From a checkpoint of a small transformer trained on Wikipedia: 15.6M parameters.
Each number is 128 + 32 x the weight over its row's rms, rounded and kept within 0 to 255. Layers, rows and columns count from 0. The size above them is the row's rms in percent of the matrix's.

# layer 3 MLP up, 1280x320, rms 0.0771, rows 513-565, columns 256-319
size [ 97 111  98 104  98 109  93 103  94 102  94  87  89 105  93  92  90 108  84 102 104 108  91  92 101  97  98 100  96  90 113 102 110  90 102  87  91 105 110 108  96  85 113 107  81  96 104 102  99 103  97  93  98]
[[159 174 136  95 178 115 193 151 131  59 149  56  97 109  88 141 109 151 102  80 164 104  83 105 110 172 134 149 161  96  98  90 137 149 116  94 199 172 121 113  97 140  80 112  78 150 198 119  79  92  80 121 117 163 141 128 150 120 100 162  98 142 155 132]
 [150 155  97  75 160  91 170 182 116 151  95 112 106 103 156  92 109 220 132 121 135  79 102 122 161 118 105 153 156 120 137 135 118  82 115  62 106 133 126  99 124 116  97  96 145 119 127  97 146 163 154 114  69 123 166 122 128 119 139 145 146 120 100 153]
 [107 157 134 106 140 147 164 145 151 153  89 165 112 148 100 137 157  94 125 140 143 115  54 167 103 130 154 109  88 135 103 182 159 128 133 120 217 155 125  98 131 128 111  74 135 124 130  78 127 133  89 129  26 104 172  91 114  94 167 197 176  58  82  79]
 [ 81  97 172 108  82  97 148 129 127 145 134  68  96 156  95 152 151  82 129 130 139 143  74 205 145 122  90 148  87 135  80 109 156 117 141 139 179 154 184 152 141 132 129 103  78 145 144 141  96 116 224 122 134 178 122  97 172 119 101 171 109  82 118  81]
 [170 168  62 117 102 131 198 152 128 127 117 107 103 127 122 153 145 115 137 115 106 140 165 170 138 102  86 119 164 108  82  68 127 143 175 111  87  99 179  83  46 137  94 115 122 130 119 111 132 135 113 117 126  80  80 180 124 119  88 148 105 147 135 112]
 [140 121  79 121  96 119 129 111 113  96 138 127 154 156 142 129  50 141 117  88 165 130 103 171 127 145 124 120 102 198 117  92 143 165 106  96 101 141 106  74 147 145 152 205 135 105 149  95 114  85 114 119  77  90 183 132 123 115 115 172 126 166  84  68]
 [130 155  51 115 141 136 197  95  86 169 151 108  86 105 138 105 120 115  86  97 132 122 117 143 162 111  85  76  95 100  79  66 145 166 192 152  86 165 193 134 124  67  95 161 135 111 108 156  73  75 147 133 125 119  88 128 134 150 120 152 119 145  98  94]
 [ 87 129 139 151  72 192 136 122  69  75 135 129 120 101 113 152 119 159 129 107 113 155 103 146 103  99  91 114 117 167 113 130  79 177  97 153 113 147 164  93 130 131  84 115  54 146 135 101 102 101  83 141 102 139 121 132 140 140  52 205 157 101  78 140]
 [114 125  68 109  92 144 137 137 153  67  42 106 117 146 113  93  96 137 143 137 136 154 139 137 134 141 126 157 196  82 160 149 158 138 167 127 106 124 115 113 108 164 165 174 132  61 152 166 184 133 103 124 103 140 160  94 113 137 172 123 106 127 141 153]
 [133 192  77  81 107 131 127 123  80  91 142 117 135 152  87  92 164 165 115  90 110 169 110 110  91 202 122 140 103 150  74 130 102 137 110 136  92 124  75  93  98 145 108 129 156 159 160  83 108 115 121 120 101 125 144 106 129 133 117 160 133 172 125 112]
 [142 183 139  86 101 131 196 114 135 125  73 119  98 144  87 123  89 170  76 147 163 133 155 173  94 158 140 137 136  74 124 180  57 137 112 101 120 138 114 117 119 147  96 142 100 128  60 153 147 117 144 111 107 153 142 111 125 121 126  92 144 133 139 204]
 [150 134  72 116 105 143 199  92  89 152 112 122 166  95  88 130 150 118 138 142 123 119 129 176  88  85 121 137 114 147  86 126  72 149 125  82 140 143 140 107  92  86 149 188 100 158 160 132 121  95 190 112  79  78 115 180 149  85 134 119 183 106  92 144]
 [125 134 102 121  99 128 113 102 117 150  67 105 107 180  77 117 155 119 145 140  97 142 125 134 113 216  98 180 114 142 148 146  84 208 120 116 129 156 122 147 103 103 116 182 130 107 118 140 101  63 161 124  93 104 157 106 117 114 146  90 151 132 173 164]
 [ 94 123 137  92 146  55 134 100 123 135 160 140  68 134 125  85  61 153 153 111 128 100  68 154 137 123 138 140 118 115 136 144 179 118  97 145 109 143 161 154  60 105 112 162 174 130 130  99 126 100 136 134  83 176 154 142 132 107 171 131 190 134 123 116]
 [138 159 169 103 115 159  81  51  87 117 132 129 114 108 123 102  79  93 105 108 151 128 110 159 112 209 165 165  54  82 129 124 126  90 149 137 240 104 154 117 139 135 109  96 141  99  93 136 120 128 112 132  82 101  80 108 103  91 142 132 180  98 163 167]
 [154  93 109 148 123  91 180 135  76 114 121 103  54 125  68 112 119 114 103 124 183 112 109 171 162 113  31 138  56 126 145 123  71 114  50 102 145  70 170 142  95 138 105 100 150 130 135 122 144 118 159 136 119  91 148  91 130  88  66  92  95  95 123  75]
 [138 138 100 111  93 110 133 145 107 106 115 124 162 124 104 148 141 107 107 124 114 130 100 120  98 213 143 144 127  58  94 145 136 107 180 144 149 118 151 153 141 141  98 132 100  60 136  83 100 157 136 124 108  87 157 144  99 130 124 143 120 117 161 154]
 [174 166 111  69  59 148 154 107 164 112  94  88 147 176  93 172 126 211  94  81 132  76 126 120 122 163 132 118 158 109 132 134  65 170 154  82 156  81  80  84 139  48  93 117 159 126  82 120 121  90  72 101 148  79 191 164  97 150  85  65 119 153 131 158]
 [111 151 104  84 132 187 111 134  97 132 126  60 106 165  69 156 182 108 169 133 152 117 131 158 100 156  65 200 128  92 132 134 150 184 164 146 114  87 105 149 109 133 121 197 104  64  92 131 120  91 124 173  55 128 143 118 115  78 119 147 150  65  99 138]
 [ 91 152 144  55 123 119 139 122 147  53  96  91 119 169  89  79 114 111 134  84  84 169 137 104  49 170 137  96 153  71 139 149  88 143 162 141 155 157 146 150  98 130 117 111  80 136 143 135 122  52 121 126  98  89 147 132 125 106 161 124 119  98 115 172]
 [158 114 117 100  81 108 179  82 146  86  82 127 132 151  93  91 111 161 150 118 175  74  74 112 130  99  93 135 149 132 111 117 150 128  61  52 127 116 144 131 106 143 152 116 100  54 151 155 117 112 181 121 128 127 143 121 175 140 128 139 167  92 122 199]
 [147 133 114 157 116 189 121 117 167 104 156 110 117 107 169 120 209 123 102 143 130  64 101 163 119  90  83 154 164 119 147 141  87 147  67 119 141 134 136  73 111 105  89 153 110 115 123  77  79  86 110 102 146  77 151 156  77 108 132 112 138 138 161 100]
 [ 96 143 128  84 106 162 159  89 128 142 105 113 115 111 119 100 109 113 148 144 132 117 120 142  59 150 113 155 129 150 144 124  38 138 132  98 154 189 117 102 111 102 103  89 114 174  97 109  67  93 118  81 137  92 129 175 110 154 133 114  88  96 132  96]
 [140 145  95  64 120 165 113  91 129  90 149  76 123 137 123 127 106 184 123  80 157 147  89 140  78 140 127 190 140 160 102  97 133 131  84  99 194 109 186 127  98 109  76 133  55  78  94 103 101  65 118 101 130  55 141  94 118 137 151 129  94  94  96 124]
 [134 188 140 165  45 160 123 121  82 116 128 123 161 142 100 166 109 106 139 115 129 155  63 177 113 180 108 166  90 100 153 177 114 174 183 100 177  70 111 139 131 141 123 148 188 156 144 145 104 111 148 132  91 133 136 188 149 101  97 123 191 100 145  43]
 [ 63 153  94 113 183 192 136 182  72 148 103 108 138 137 155 107  72 113  74 122 132  58 146 123 130 210  64 110  95 135  95 145 126 141 136 124 109 224  83 167 141 183  81 173 140 179 125 120  88 118 142 142  84 149 138 159  99 126 167 130  68  54 141 112]
 [158 186 137 133 117 163  95 153  89 182 134 138 120 109 137  90 188 102  88 160 104 125 168 111 153 148 115 106 147  86 187 155 128  91 105  84 120  55 108 147 125 123  97  77 150  97 147 132 137 115 191 142 108 105 171 143  86 123 158 137 167 127 206 128]
 [ 49 173 144 149 132 213 106 145 122 157 119 121 122  97 107 118 109 189 174 139 140 143  71 102 128 162 146 113 117  99 158  58 128 182 138 120  80  35 114 144  93 124 139 133 108  90 102 137 105 140  74 133  99 139 186 149 126 116 140 156 176 139 183 108]
 [141 124 114  48 142 149 136 168  84 151 108 103 104 116  99  97 143 120 115 110 122 107 134 159  92  95  97 128  92 164 131 127 115 205 137 102 152  90 118  84  98 106  80  88 122 119 121 123  86  88 136 120 124 140 139  90 180 143 118 140  95  74 127 131]
 [164 179 131 122 141  97 179 112 132 109 106 116 138 190 121 127 164 146 136  76 130 119 135 152 129 105  90 141 108 146 134 108 123 163 165 123 155  78 158 143 127  80 127 187 130  72 152 104 116 150 134  90 112 100 105 160 125  95 109 203 114 126  56  99]
 [105 155  94 110 200 126 118  88 119 188 105  92  92  86 134 111 132 137  85 132 191  87 104 113 172 171 114 154  85 154 136  89 142 108  88 101 114  88 121 141  97  72  97 104 138  98 137 184 114 119 100 142 151 111 192  94 142 116  98 151 151  77 157 130]
 [130 181  61 153  88 177 155  62 141 142 162 138 108 100 128 168 177 143  88  85 119  69  87 150 104 165 135 124 169 142 123 176 112 101  84 151 128 126 105 152 115 154  64 139  20 145 115 124  92 110 130 124  97 115 115 146 194 138  92 139 131 129 117  98]
 [112 101 129 128 102  97  92 126 141 144 103  85  45 123 122  91 122 110  85 138 183 128 159 164  86 126 144 130  57 137  92 111 153 138 170  95 163  68 119 134 145  64  82  77 142 129 188 103 149  97 152 143 134  88 118 147 145 147 122 176 137 127 106 130]
 [125 158 127 124 147 106 161 113 154 108 124 119 125 133 123  76 200 127 126 166 160 102 119 133  89 151 150 182 109 111 149 131 107 149 104 137 104 133  85  57  87  94 113  95 135 119 160 159 100 111 152  98 131 101 190 152 172 117 123 131 141 131  86 129]
 [123 202 178 128 137  83 183  31  89 149 130 104 144  78 124 141 116 127 137 132  92 148  76  88  90 142 112 144 153 117 147 112 140  91 155 128 135 134 155 124 126  97 144  92 129 128 143 115 150 163 147 145 156 162 137 158  94 135  33 187 105 124 107 103]
 [149 192 139  84  94 174 125 102 115 156 108 104 106 158  87 113  94 105 120  91 171 151 138 153  62 162 115 128  93  86 162 110 141 128 165 149 123 164 161 132 106 127 144 125 115  68 133 137  96 124 152  98 118  98  87 113 166  77  77 118 140  88 136 135]
 [151 134 154  95 113  45 150 129 144 118  85 132 138 170 134 145  88 182 138 168 156 113 116  88  67 116 120 179  92 104  99 123 130 100  77  87 117 132  87 126  97 151 110 181 159 107 129  96  78 166 142 134 128  63 166 170  76 166 145 212 173  93 149 185]
 [152  70 168  66 103 127 140  90 114 136 123 112 163 182 105 141 127 135 171  83 141 134  94 111  95 121  70 105 113 150  80  93 186 166 145 153 162 106 162 143 147 162  77 174  49 171 119 125 104  74  98 155 145  58 104 176 121 148 148 115 130  81 141 124]
 [ 87 156 131  91 157 171 155 134 117 176 120 122 111 134 135 141 100 117 114 170 167 125 102 137 113 154  63 149 120 165 110  65 140 132 133  85  98 159 176 157 127 156 131 118 105 139 107 105 116 110 115 131 111  61 168 179 117 104 126 182 157 174 110  96]
 [123 128 121 142  43 178 202 127  64 154 133 139 121  73 151 152 118 114  84 159 142 148 170 199 155 134 109 104 175 121 170 150  53 126 103  75 124 116  94  82  68 134  69 120 142 139 112 161 129 117 155 109 152  85 104 134 155 118 171 132 168 119 137 156]
 [125 123 162 143 182 118 148  90 129 127  79 139  87 116 118 129 164 147 116 107  97 137 146 128 130 151 140 166 120  86  98 138  96 166 119  66 113 115 151  97 131 171 113  89 127 123  94 112 132  95  95 115  89 128 122  88 164  66 122 120 133  93  96 184]
 [143 141 113  97  84 127 134 108  95 135 173  98 112 145 112 114 114 183  59 121 148 112  93 132  87 174  76 129 105 153 109  86 131  89 120  82 159 166 172 119  88 129  97  84 108 121 161  52 111 150 146  91 154 107 112 111 124 137 100 147 181 140 129 117]
 [ 86 130 108 106 121  99 139 120 115 158 121 119 137 157 113 106  91 159 141 120 112  72  55 163 125 109 127 101  97 165  52 166 131 151 115 106 157 125 119 177  73 154 130 145 151 157 132 148  98 107 199 116  91 107 151 133 171  72 116 166 130 119 152 138]
 [102 169 121  82 103 143 127 133 144 132 127 118  96 178  85 144  89  94 114 152 130 169 105 214 110 177 103 126 124 109  72 143  44 131 148 139 185 157 149  91 103 123  30 110 129 124 114  94 144 141 126  92 165 161 135  96 159  98 105 106  84 103 107 125]
 [164 143  84  93  79  92 132 100 153  44  81 139 113 204  90  82 162 145 135 133 145  60 110 125  99  96  44 135 140 119 128 131 118 150  99 143 144 131 163 101  70 135 119 142 107 149 112 100 100 115 177  97 128 110 174 149 150 118 132 170 130  72 123 165]
 [189 135  99 106  65 130 122  82  99 177 115 125 166  88  98 158 153 196  90 127 155 151  67 160  48 147 124 105  99 178  95 149 128 141 150 125 148 128 136 143 109 137  52 144 154 101 146  65 128 161 179 170 121  99  94 156 162 125 118 187 163  83 187 101]
 [ 96 121 148 147 102 172 133 173  91 136  95 117 152 106 171 110 137 119  99 126 180 123 152 180  68 142 111 168 114 133 111 116 141  77  79  55  99  64 125  94  74 149 144  58 133 149 122 183  81 179 135 133 151 109 166 169 130 128  88 123  44 138  98 101]
 [128 192 188 119  97 143 150  53 102  91 173 119 133 115 107 114 122 137 161 139 122 187 129  94 150 161 109 118 144  87  93 138 111 120 106 131 161  69 153  89 113 147 148 142 146  77 153 135 112 142 108 160 137 129 195 136 110 151  47 158 155  63  92 129]
 [144 126 113  91 132 134 122 112  79 123 112 114 131 159 114  56 165 131 111 117 140 131 125 194 168 166  95 111  94 157 155 180  25 131  71 132 109 122 103 118 158 178  34 107 185 167 143 156  73 101 156 121 141 126  66 151 160 117 129  78 164 139 116 161]
 [145 188 124 106 126 104 159 112 100 161  89 149 139  94 104 145 160 165 126 151 135 151 145 162 147 181  75 105 136 117 147 149 146 137 108  73 102 114 131  73 102 146 144 131 128 136 132  87 128  85 126 123  91 119 128 105 140 116 122 160 191 148 116 150]
 [ 95 189 127 125 161 112 179 136 113 137  74  91  92 153  73 117 148 141 109 119 176  46 116 133 140  77 117 111  99  99 167  66 163 120 117  90 115 125 111 157 124 114  81 149 112  94 139 111 137  89 161 134  72  96 134 146 142 126 105 111  70 106 165 128]
 [ 88 152 151  25 105 147  64 152 140 141 166 121 143 183 139 136  85 138 154 138 141 110 113  94 176 175  88 176 120  87 160 157 138 140 139 133 163 161 159  85 154 170 148 154 158 114 153  68 156  99 102 145 135  98 152  96 113 112 162  76  86 129 159 101]
 [112 199 132  97 132 150 122 141 152  86 136  69 130 137 123 157 212 144  95  58 157  13 107 234 147 146  60 160 126 101  93 145  79 142  74  83 127 168 142 142 163 143 152 135 103 117 165 166 102 121 150  96 171  66 128 106 125 115 107 154 118  99 143 104]]
# layer 3 MLP down (transposed), 1280x320, rms 0.0656, rows 513-564, columns 256-319
size [117 111  99 101  96 110  88 101  95 100  83 105 106  95  97  73 103 104  70 111 116 116 117 107 104  91  91  90 117 107 105 110 114  92  99  81  93  98 111 111 104 104 115  97  85  87 106  97  98  93  86  95]
[[ 81 155 137 135 129 111 114 124 119  83 151  96  83 115  94 187 141 134 145 108 172 151 110 144 119  69 130 136 222 162 113 139 109 138 102  92 197 143 147  91 145  78 115  83  72  39 169 143 123 136 107 119  78 161 113 115 109 190 130 117  60 131 125 116]
 [176 127 112 119  61  80 128  94  98 100  43 106 152  71 142 161 116 133 185 172  99 117  84  97 120 137 170 152 116 100 100 118 112 141 104 184 139 149 158 144 131  98 100 152 141 156 144 124 102 180  79 129 144 110 145  97 121 106 143 133 109  86 139 170]
 [165 111 124 113 117 173  92 130  87 153 109 185 108 103 129 112  95 128 149 133 134  92 110 121 101 126 143 132 118 140 141 180 158 150 156 124 172 150 106 107 154 143 168 114 180 166 130 100 172  83 141 102 125  97  75 118 130 143 131 104  92  93 142  94]
 [ 81 107 163 125 114  99 134 162 122 162 118  79  52 170 108 169 155 149 137 152 141 121 122 113 145 109 175  70 115 139 186  52 132 171 153 146 114 109 173 128 143  65 153  94 146 155  99 167 102  97 128 140 139 167 140  79  67 182  72 170 164 145 160 130]
 [ 95  73 126 114 127 153 135 178 140 133 130 127 152  92 160 172 153 139 114  68  84 136 145  95 142  97 124  92 110 100 189 155 122 130 107 196  98  97 106 130 147 100 137 158 173 156 109 149 137 118 126 121 118 164  86 140 150  95 133  94 171 127 130 120]
 [116 158 198 104 144 127 119 132 106  89 149 138 149 141 133 114 130 130 113  92 110  95 150 124 127  87 101  93  86 161 132 120 125 201 185  98  90 159 120 117 110  99  32 115  96 159  69 127  91 138 134 133 125 115 160 158 184 118 120 112 182 207 136 123]
 [151  99 120 199 114 212  91 142 115 119 135 140  95 106 196 118 106 162 159  99 131 111 131 100  71 124 142 133 233 106 217 158 145 123  62  87 165 166 113 103 104 125 144 154 123 162 120 122 141 123 119 125 166 139 110 107 130 121 101 135 156 142 115 173]
 [106 156 131 115 196 174 139 110 165 138  91 100 141 122 168 128 110 124  92 131 104 120 121 124 124 150 142 122 165  98 135  81 175 133 104 154 113 133 172 137 152 134  63 191  77 126 152 157 136 128 101 131 131 175 140 113 111 143 121 148 100 120 101 118]
 [120 147 126 174 125 121 148  70  88 173 104 210 108 100 139 183  84 146 104 140 111 104 106 124 159 153 149 181 173 100 133 164 111  91 141 162 128  93 138 124 150 136 176 104 188 166 156 149 139 143 172 127 162 200  77 104 148 104  86 140 174 144 158  71]
 [160 148 141  54  93 104 159 153 126  87 129 148 163 111 134 129  79 156 140 139  72  99 146 177  99 154 106 141  91 152 117  95 147 136 134 131  58 127  92 125  82 129 123 156 160 146 140  94 135 181  83 120  54 164 176 222 146 110 206 134 154 149 136 112]
 [126 146 124  95 160 143  94  95 110 207  78 159 102 111 128 119 127 146 146 160 203  52  90 132 127 123 108 207 128 133 133 137  94 155  78 128 124 112 100 148 143 155 136  62 100 110 159 140 122 152 140 122 111 131 134  96  84  98 137  91 116  97 117 154]
 [106 169 110 108 118  76 112 126  71 179 132 183 127 114 110 115 111 143  82 150 105  91 141 137  97  94 129  53  82 105 125 103 127 168 135 104  85 135 153 100  94  87 147 121 139 145 164 198 121 124 167 157 138 116 153 140 170  76 137 109 129 152 115 201]
 [ 69 186 107 120 160 116 161  74 153 105 114 144 131 175  93 127 110 133 135  84 139  63 135 112  80 177 164 126  73 155  98 156 113 117 157 110 161 135 117 121  85  83 195 145 130  81 140 133 112  80 139 118  93  67 173 114 165  97 153  97  81  74 163 154]
 [115  79 136  90 123 113 159 149 146 162 122 202 133 102 122 134 146  94 128 131  96  50 110  93 111 148 123 129 143 215 113  92 168 121 139 162 170 121 165 230 164  86 106  94 155 121 117 119 110  91 178 162 121 103 113 120  64  94 149 108 153 137  47  66]
 [138 135  97 172 100  96 154 152 174 128 124 184 145 128 181 105 173 142 142 127 102 125 140 133  96 108 103 142 161 133 121 149 145 165 191 163  70 147 105  93 137 138  90  81 121 154 100 125 197 144 204 148 110 130 114  97 148 158 147 140  78 167 129 132]
 [187 156 133 107 139 142 141 158 116 101  70 186 115 119 103 136 151 102 131 112 143 129  93  89 106 104 132  77 120 135  91  98 120 152  81 138  69 133 120 157 154  82 161 118 104 170 142 100  93 113 121 176 123 102 163 155 134  79 122  69  38 133 141 164]
 [ 91 101 173 158  63 100  59 105 143 169 133 134 141  96 137 117 113 144 144 113 117 167 156  85 101 110 144 120 142 201 212  97 131 133 125 163 112 158 147 119 124 103 166 142 136 112 143 153 190 167 167 103 143 164 129  92 130  64 136  93 153 209 129 139]
 [162 129 162 156  92  98 165  62 164 141 146  76 137 154 103  60 132 108 107 146 139 119 125 116 121 150 119  90  92 157 140  91 188 156 156 155 128 116 175 146 112 123 142  84  91  98 142 176 141  90 101 136  85  91 173  80 106 200  33 129 120 134 134 158]
 [ 94 112 114 144  90 172 156  98  95 127 141 105 148  70 130 152 142 134 171 105 166 136 166 149  68 137 132 140 116  88 110 135 192 131  82  83 106 168 170  86  74  59  56 182 132 169 124 132 126 156  83 122 180 143 134  89  75  85 105  97 188 142 181  96]
 [148 124 126 144 128 117 115 106 154 102 145 152 186 154 125  92 129  76 130  83 121 140 100  88 105 142 141 135 116 154  88 155 136 118 117  92 165 153 115 119 164 212 132 122 148  88 124 157 174 134  99 143 104  46 169 190 144 144  66  92  95 105 112 147]
 [106 149  56 124 138 167 113 144 160 173 121 113 116 146 164 140  49 150 121 123 127 208  57 114 161 100  86  99 123 139 161 106 177  93 150 146 105 176 152 153  96 170 164 119  91 126 102 106 109  78 102 119  79  73 110 100 168  93 110 118 153  76 157  73]
 [153 110  79 151 123 155 152 186 128 119 108 157 107  65  66  82 112 141 149 128 170 182 120 143  94 109 144 196 203 178 184  76 125 147 119 126 109 115 156 109 126 161 112 116  76 107  84  97 130 128 104 129 121 135  96 173 124 126  30 182 124 132 137  90]
 [153 168 157  46  89  88 136 127 166  72 180 109 120 145 121 155 193 101  87 112 133  95 128 120 137  92  53 163 106 110 178 133  69 111 132 129 145 168  94 109  98 133 115  69 125 226 149 154 156 161  62 119 108 180 129  96 119 108 134  71  88 175 132  97]
 [151 148 122 100 140 128 173 102  93  87 113 111 107 147  88 119 134 142 129  87 120 107  85 133 148 157 126  85 119 130 108 129 109 120  98  86 152 217 153  83 130  92  99 145 103 135 114  73 105 113  98 126  84 112 145 134 176 159 112  93 129 158 141 146]
 [169  84 136 125 141 126 126 140 116 127 123 214 173 165 151 150 132 184 137 179 150  58 127 119 158 175 119  97 104 106 170  98 123 173 117 131 132 102 121  97 133 113 160  66 108  57 102 150 112  94 157 124 138 100 138 146 100 156 154  85 163  48 146 109]
 [168 111 122 117  87 132 150 115 173 102  75 133 106 120 181 142 132 140 150  89 155 193 100 112 121 146  61  82 135 124 178  52  93 129 171 144 138  44 111 133 150  93 131  87 100 135 132  96  50 163 122 106 135 155 139 132  86 127  55 153 145 124 104 115]
 [109 149 169 171 170 113 139 156 116 177 167 135 189 163 179 165 146 165 166  92 138  89 135 116  73  74  93 120  81 102 123 155 160 121 166  94 143 156 177 147 142 137 128 155 117 129  39 168 115 129 124 116 163 138 103 160  97  65 109 134 160  87 141 105]
 [ 63  84 153 137 129 108 141 119  75 180 121 121 111 135 106 113 151 111 161 143 118  90 136 134 115 142 159 110 162 126 195 120 122  58 102 102 155 129 145 108 158 133 135 160 121 174 174 123 143 144 161 141 151 190  85 111 123 157 147 147  92  82 168 157]
 [132  90  91 168  72 156  86 112  12 137 189 165 171  91 112 138 142  97 102 152 123  50 101 176 119 122  95  94 115 124  95 150 124  64 129 175 113 162 125  64 142 142 114 124 142 113 170 170 142 133 192 156 131 123 159 112 134 133  44  91 134 112 142 160]
 [ 91  97 150  87 161 134 106  77 130 163 145 145 117 211 116 161  84 161 190 138 106  69 177 150 158 136  82 126  62  81 117 140 106 176 135 121 119 133 169 163 100 108 129  86 157 152 113 121 135 141 165  82 157 103 109 162 162 159 180 170 116 157 130 161]
 [ 86 150 140 117 124 204 143 150 135 127 103  91  97 132  96  30 129 142 120 155 178 198  94 118  99 167 129 109 121 162 111 153  87 160 143 131 162  77  91 105 139  71 100 125 161  91 124  73 196 180 114 136 112 147 151 118  52 163 153 105 153  86 154 117]
 [141 139 125 105 133 112 154  89 160 148 175 118 119 114 154 134 171 112 143 148  94 128 113  90 113 204 148 150  77 117 112  77 146 113 166 133 143 182 105 116  92 127  92 102 103  66 136 124 122  96  75  97 127 144 122 170 102 114 151 116  84 180 151  89]
 [ 67 112  59 105 114 105  83 113 122 121 149 115 134 154 104 158  82 195 152  95  61  95 154 116 163 104 121 157  64 117  99 153 162 146 161 116 123  94 166  74 143 109 138 111 138 181  94 152 159 182 106 156 153 116 123 108  92 124 170 169 107 121 131 140]
 [114 181 146  89 149 108 147 136  98 110 124 189 148 111 117  67 182 135  98 114 207  70 122 111  91 175  73 171 113 150 174 147 141 156 133 101 114 128 178 116 122  82 130 168 141 130 151 144 115 107 137 117  65  94 204  88 169  90  86 116 115 129 102 157]
 [155 100 116 119 137 156 157 148 159 142 178 109 162  77 161 182  94 145  99  41 152  74 175 133 163  99 138 132 144 111 190 129 118 110  97 113 123 167 136 185 108 120 136 139 163 111 122  79 143 135  95 165 119 131 138 189 148 116 134 113 141 105 145  94]
 [158 231 141  54  89 118 190 117  79 153 131  93 113 182 110 154 185 156  90 117 158 154 102 108  93 155  71 148 149 145  99 139 123 123 153 112 159 150 145 110 121 133 145 151 164 150 138 119 105 119 124  91  58  82 130 116 196 101 131 140 117 111 128 145]
 [190 107  97 153 170  98 140 173 137  96  41  86  73 164 148 122 119 196 178 150 138 132 108 149 128  87 157 119  97 158 127 114 153 141  68 177  59 113 120  53  71 165 108 176  85 156 165  55 102 137  91 126 134 141  90 140 125 112 165 102 125  82 153 156]
 [156 106 102 101  96 153 162 132 156 147 106 106  81 166 185 137 152 118 108 218 122 145  86 165 164 164  83 178 142 137 134 122 158 169 117  97 182 142  85 165  93 115 101 116 139 148 121 155  97 128  70 137 155 162  59 104 136 121 157  62 151 118 101 171]
 [158 144 137 123  87 136 186 138 126 136 108  86 134 158 116 138 116 158 171 136 108 116 106 119 124 118 181 131 160 147 116 161 155  88 136 170 146 100 138  83 111 173  60  82 175 112 149 110 165 139 142 109 118 130  77 123  81 142 175  85  80  80 131 105]
 [125 172  91 124  86 159 178 157 143 152 138  78 177 168  90 137 158 112 149 110 140 146 130 146 118  91 144 136 107 163 146 171 148 120 108 151 124  82  85 162  84 137  59 128 105  94 135 125 157 145 102 148 143 115 103 122 128  71  73 119 146  62 143 115]
 [108 133 122 159  56 114 179  88 111 134 135 129 144  95 128 131 114 120 165  94 126 177  98  56  75  86 119 213  91 125 163 157 147  71  47  80 114 105 153  94 163 113 117 107 210 102 122 144 166  66 119 174 106 145 118  59 156 128 151  95 118 127 132  97]
 [110 136 144 104  81 157  86  54 113 199 176 113 104 168  87  98 127 164 149 161  95 130 132  95  99 161 149 112  98 126 104 138 139 141 159 127 175 141 155 127 104 151 144  78 110 116 152 149  90 122 165 128 121 110 135 116 140 155  96 173 188 153 137 121]
 [109 112  86 147 107 130 140 116 143  74 116  85  91 156 139 137  90 139 177 119 162 116  49 141 135 103 149 163  89 144  62 110 151 185 125 164 151 133 129 140 111 154 117 122 107  89 136 140 167  53 163 140 161 153 166 119 122  89  96 125 126 152 139 123]
 [187 104 151  79 167 123 134 142 119 174 117 157 129   6  98  93 126 147  58 156 107 124 136 113 113  97 158 141 164 145 133 136  88 156 174 145 123 132  58 157 172 175 124 162 167 137 148 163  95  97 100 130 145 118 121  71 156 107 136  80 159 153 123 108]
 [ 97 169 114  45 102 128 153 114  91  89  92 143 124 198 119 101 145 155  86 128 187  67 108 128  85 178  74 115 126 123 142 132 111 122 100 115 146 147 129 104  98 153 123 174 135 159 132 146 130 132 149 111 135 126 191 107 128 102  85 166 120  85  88 191]
 [137 123 147 134 156 189  96 153  71 183 144 121 167 134 196 136 132  90 120  98  97 164 121 171 169 141 109 140 135 129 114  73  84 107  37 153  65 143 118 127 116 127 106 106 147 181 137 207 112 155 106  93 133 126 151 115 118 133 121 166 141  73 136 131]
 [116 125 168  99 173 101 164  96 148 130 157 103 140 103 177 146  78 174  93 116 147  76 201 132 120 171 138 118 102 135 128 226 140 128 186 138 179 158 149  64 142  78 131 149  81 139 199 118 153 131 131 115 134 131 167 141 153 174 127 121 149 174 136  96]
 [124  83  89 171 119 137 145 181 123 116  95 129 175 125 147  72 129 142 102  67 128 119 157 116  61  90 114  87 142 174 141 144 115 148 101 164 150 128 130 178 171 101 142 128 174 124 175  77 116 139  99 143 133 117 145 146 145 167 150 134 134 116  81 154]
 [129  78 143 102 129 148  79 125 113 119  80  78  88 147  99  48  93 139  90 123 137 160 162  92 130  68 124  87 117 111 111 142 110 167 152 134  88  98 127  62 130  87 114 110 119  81 125 194 107  96 153 149 129 123 156 114 131 149  98 121 127  97  94 154]
 [181 151 160 125  82 152 127 118 127  78 128 129 151  85  83 115 105 129 106  46 147 154 149  90  71 170 140 146 101 138  86 181 177  96  80  45  89 140 177  32 124 112  85 116  89 121 123  92  97 167 165  72 140 148 111 190 130  93 112 101 135 142 103 136]
 [142  66  87  74 114 174 143 166 128 143  79 173 104 115 163  97 169 115 112  91 107 147 147 112  83 153  52 122 159 147 112 152 146 118 121 106 106  65 120 120 141  96 104 144 120 139 133 177 174 121 130 146 130 129 171 137 146 126  91 138  94 110 123 163]
 [149 129  89 107 151 166 143 191 204 165 135  92 174 102  98 161 134 144  90 117 132 153  95 107  70  82 144 176 113 189  64  69 153 108 112 129 135  91  96 139 139 157  69 142 135 157 151 114 220 118  97 132 133  85 117 117 147 107 115 194 102  87 125  99]]